Part of a small language model's weights.
Size: 13 layers, 3 heads of 64, MLP 768 GELU, vocabulary 8192, 8.92M parameters.
Architecture: LayerNorm before each block, rotary positions, biases, untied embeddings, attention and MLP in parallel.
Training: a variant of SOAP for these matrices, 496M tokens, 3786 steps.
Each number is 50 + 12 x the weight over its row's rms, rounded and kept within 0 to 99. Layers, rows and columns count from 0. The size before them is the row's rms in percent of the matrix's.

# layer 6 MLP up, 768x192, rms 0.15, rows 384-398, columns 96-143
085:61 66 26 30 47 69 48 47 28 52 52 58 24 36 37 65 53 52 61 52 34 67 41 34 61 51 43 48 54 61 47 60 50 52 50 42 33 42 58 37 63 39 47 53 48 26 51 42
106:47 44 39 53 55 57 53 23 54 43 43 37 29 48 60 33 60 51 73 41 59 63 41 51 31 43 62 47 52 39 49 49 23 51 64 44 57 41 63 33 51 39 50 43 49 56 33 57
104:45 49 76 63 48 47 57 39 62 60 42 65 53 52 27 46 48 48 47 68 38 47 42 52 45 53 43 70 40 49 81 26 51 43 49 41 61 63 62 47 46 69 73 64 51 46 68 69
097:40 56 48 33 29 64 51 59 59 46 65 64 56 46 50 39 48 34 36 54 69 33 40 49 50 32 55 37 53 47 47 51 39 55 69 83 61 60 55 41 67 47 77 43 51 44 53 61
099:39 56 69 42 43 56 61 42 45 24 30 68 62 39 36 52 47 84 27 47 74 62 65 51 40 46 42 61 59 39 41 36 57 54 50 37 64 62 62 58 59 50 49 37 45 33 47 59
096:53 40 61 45 61 55 58 45 51 47 50 65 36 48 28 50 59 30 68 41 41 35 73 43 49 55 37 55 73 41 37 54 37 39 48 60 51 42 30 65 47 55 60 49 52 33 46 43
117:40 40 67 45 67 64 40 56 48 62 45 59 60 51 43 46 61 57 46 55 41 54 54 54 64 57 59 36 29 26 36 12 57 45 50 47 36 46 55 61 59 40 45 46 57 63 64 55
104:52 67 65 55 47 62 67 45 38 56 49 50 64 35 44 49 61 54 52 61 37 61 51 54 64 57 49 48 45 42 35 74 35 50 48 51 49 60 62 42 48 55 52 50 51 46 50 48
101:45 58 54 57 56 55 78 49 40 55 53 47 48 36 34 62 47 40 32 69 57 69 47 48 51 49 27 46 59 71 42 60 60 48 61 39 40 45 47 50 57 66 41 55 37 69 68 43
092:38 59 46 30 55 47 45 29 71 42 53 51 41 45 48 53 58 32 46 47 53 40 51 40 51 76 47 30 40 52 43 64 54 32 54 51 44 48 43 40 38 67 40 57 55 54 30 47
112:47 52 59 32 54 46 63 52 47 59 52 57 27 55 26 62 57 38 39 57 56 35 50 42 55 64 43 35 39 49 72 71 55 34 53 41 28 65 50 50 40 43 55 16 61 78 50 42
103:68 84 69 52 34 31 58 41 53 37 56 52 31 34 44 48 54 56 47 28 50 55 55 48 57 59 32 43 38 49 48 53 56 18 45 76 48 30 67 44 30 59 65 77 56 60 45 44
108:54 41 45 48 41 48 65 51 42 47 54 70 54 30 63 37 42 39 34 54 44 59 42 58 50 60 42 46 62 52 48 71 52 54 33 81 28 78 58 58 52 56 64 52 43 36 49 65
092:32 51 57 45 41 36 37 51 50 63 52 59 52 28 55 72 22 43 55 50 31 50 50 48 46 62 50 52 66 60 48 65 52 56 62 61 60 41 59 25 38 65 48 42 81 45 50 45
094:32 35 52 57 52 36 31 53 25 47 53 65 51 39 48 48 58 67 37 69 62 39 48 80 44 50 63 30 49 68 54 56 56 50 46 63 48 54 47 47 42 56 55 49 45 46 34 67
# layer 6 MLP down (transposed), 768x192, rms 0.149, rows 384-397, columns 96-143
083:36 45 69 62 63 44 71 75 51 44 34 46 41 64 54 53 73 39 52 60 61 43 66 52 49 57 46 42 60 25 28 61 31 35 55 46 63 47 52 34 36 47 41 36 44 65 56 51
100:47 55 28 35 51 57 39 62 53 57 48 62 45 48 45 23 54 57 33 75 72 49 44 38 48 40 54 61 40 53 46 41 54 38 31 42 68 43 52 60 62 44 68 39 56 42 22 73
105:43 67 69 64 50 48 56 45 56 49 31 52 46 43 72 37 60 42 39 41 50 50 42 60 54 54 56 53 48 37 56 57 28 55 62 45 47 43 73 64 48 58 68 41 46 41 68 60
093:66 49 49 54 54 41 58 58 60 62 49 25 52 36 46 61 51 62 60 52 55 78 36 58 57 47 42 43 36 37 54 37 48 44 27 42 70 37 50 56 47 34 30 35 66 75 60 32
096:57 51 34 58 37 53 56 57 36 53 65 41 53 54 51 39 66 65 48 61 47 45 48 58 31 43 59 52 66 53 36 45 41 49 41 35 79 26 40 58 62 39 43 41 44 49 47 43
093:57 57 25 41 63 59 44 59 50 70 78 36 67 59 72 57 48 70 60 53 60 63 28 44 46 36 47 42 41 75 26 38 39 70 47 60 45 52 48 59 41 58 53 59 67 37 41 59
111:70 42 47 50 36 55 47 57 53 54 68 43 34 56 77 50 51 63 53 64 40 37 38 72 67 56 59 66 38 74 48 48 52 49 32 53 43 55 46 47 51 52 23 50 57 49 43 59
105:35 47 65 49 76 51 44 54 59 48 47 71 72 46 51 58 44 31 58 46 52 57 32 41 46 45 36 57 42 51 44 27 56 65 66 60 37 35 49 41 56 43 54 62 37 49 46 44
098:51 45 42 53 69 47 29 67 40 53 59 44 42 58 34 57 48 58 63 55 70 63 54 41 66 63 52 32 63 38 28 36 59 45 61 53 45 79 49 52 66 48 57 59 75 41 62 74
085:56 46 49 72 45 42 49 70 55 36 44 63 55 56 50 43 40 57 36 56 52 54 32 59 58 39 43 57 37 55 60 38 49 63 54 32 55 41 42 84 72 17 46 29 43 71 47 41
111:46 57 48 44 58 54 57 30 36 61 39 57 44 36 22 61 47 56 33 46 58 78 45 46 62 52 52 49 32 62 59 39 28 53 33 40 47 55 45 49 64 57 21 42 62 64 72 37
099:40 48 44 37 51 37 73 75 50 57 69 47 59 49 44 63 38 73 46 56 35 68 58 58 58 47 53 74 66 63 37 50 42 59 60 33 50 64 29 54 61 58 40 43 53 50 64 44
110:59 56 45 43 55 62 64 64 41 61 60 53 54 47 67 60 64 62 50 63 36 20 35 77 42 48 53 60 47 48 42 55 61 39 61 55 32 55 42 42 51 30 81 74 60 37 62 39
091:48 38 69 56 67 62 28 54 44 46 27 44 48 84 52 44 44 57 63 54 60 43 73 48 51 49 51 41 66 50 61 49 30 52 57 54 45 47 48 61 62 61 35 52 48 41 54 47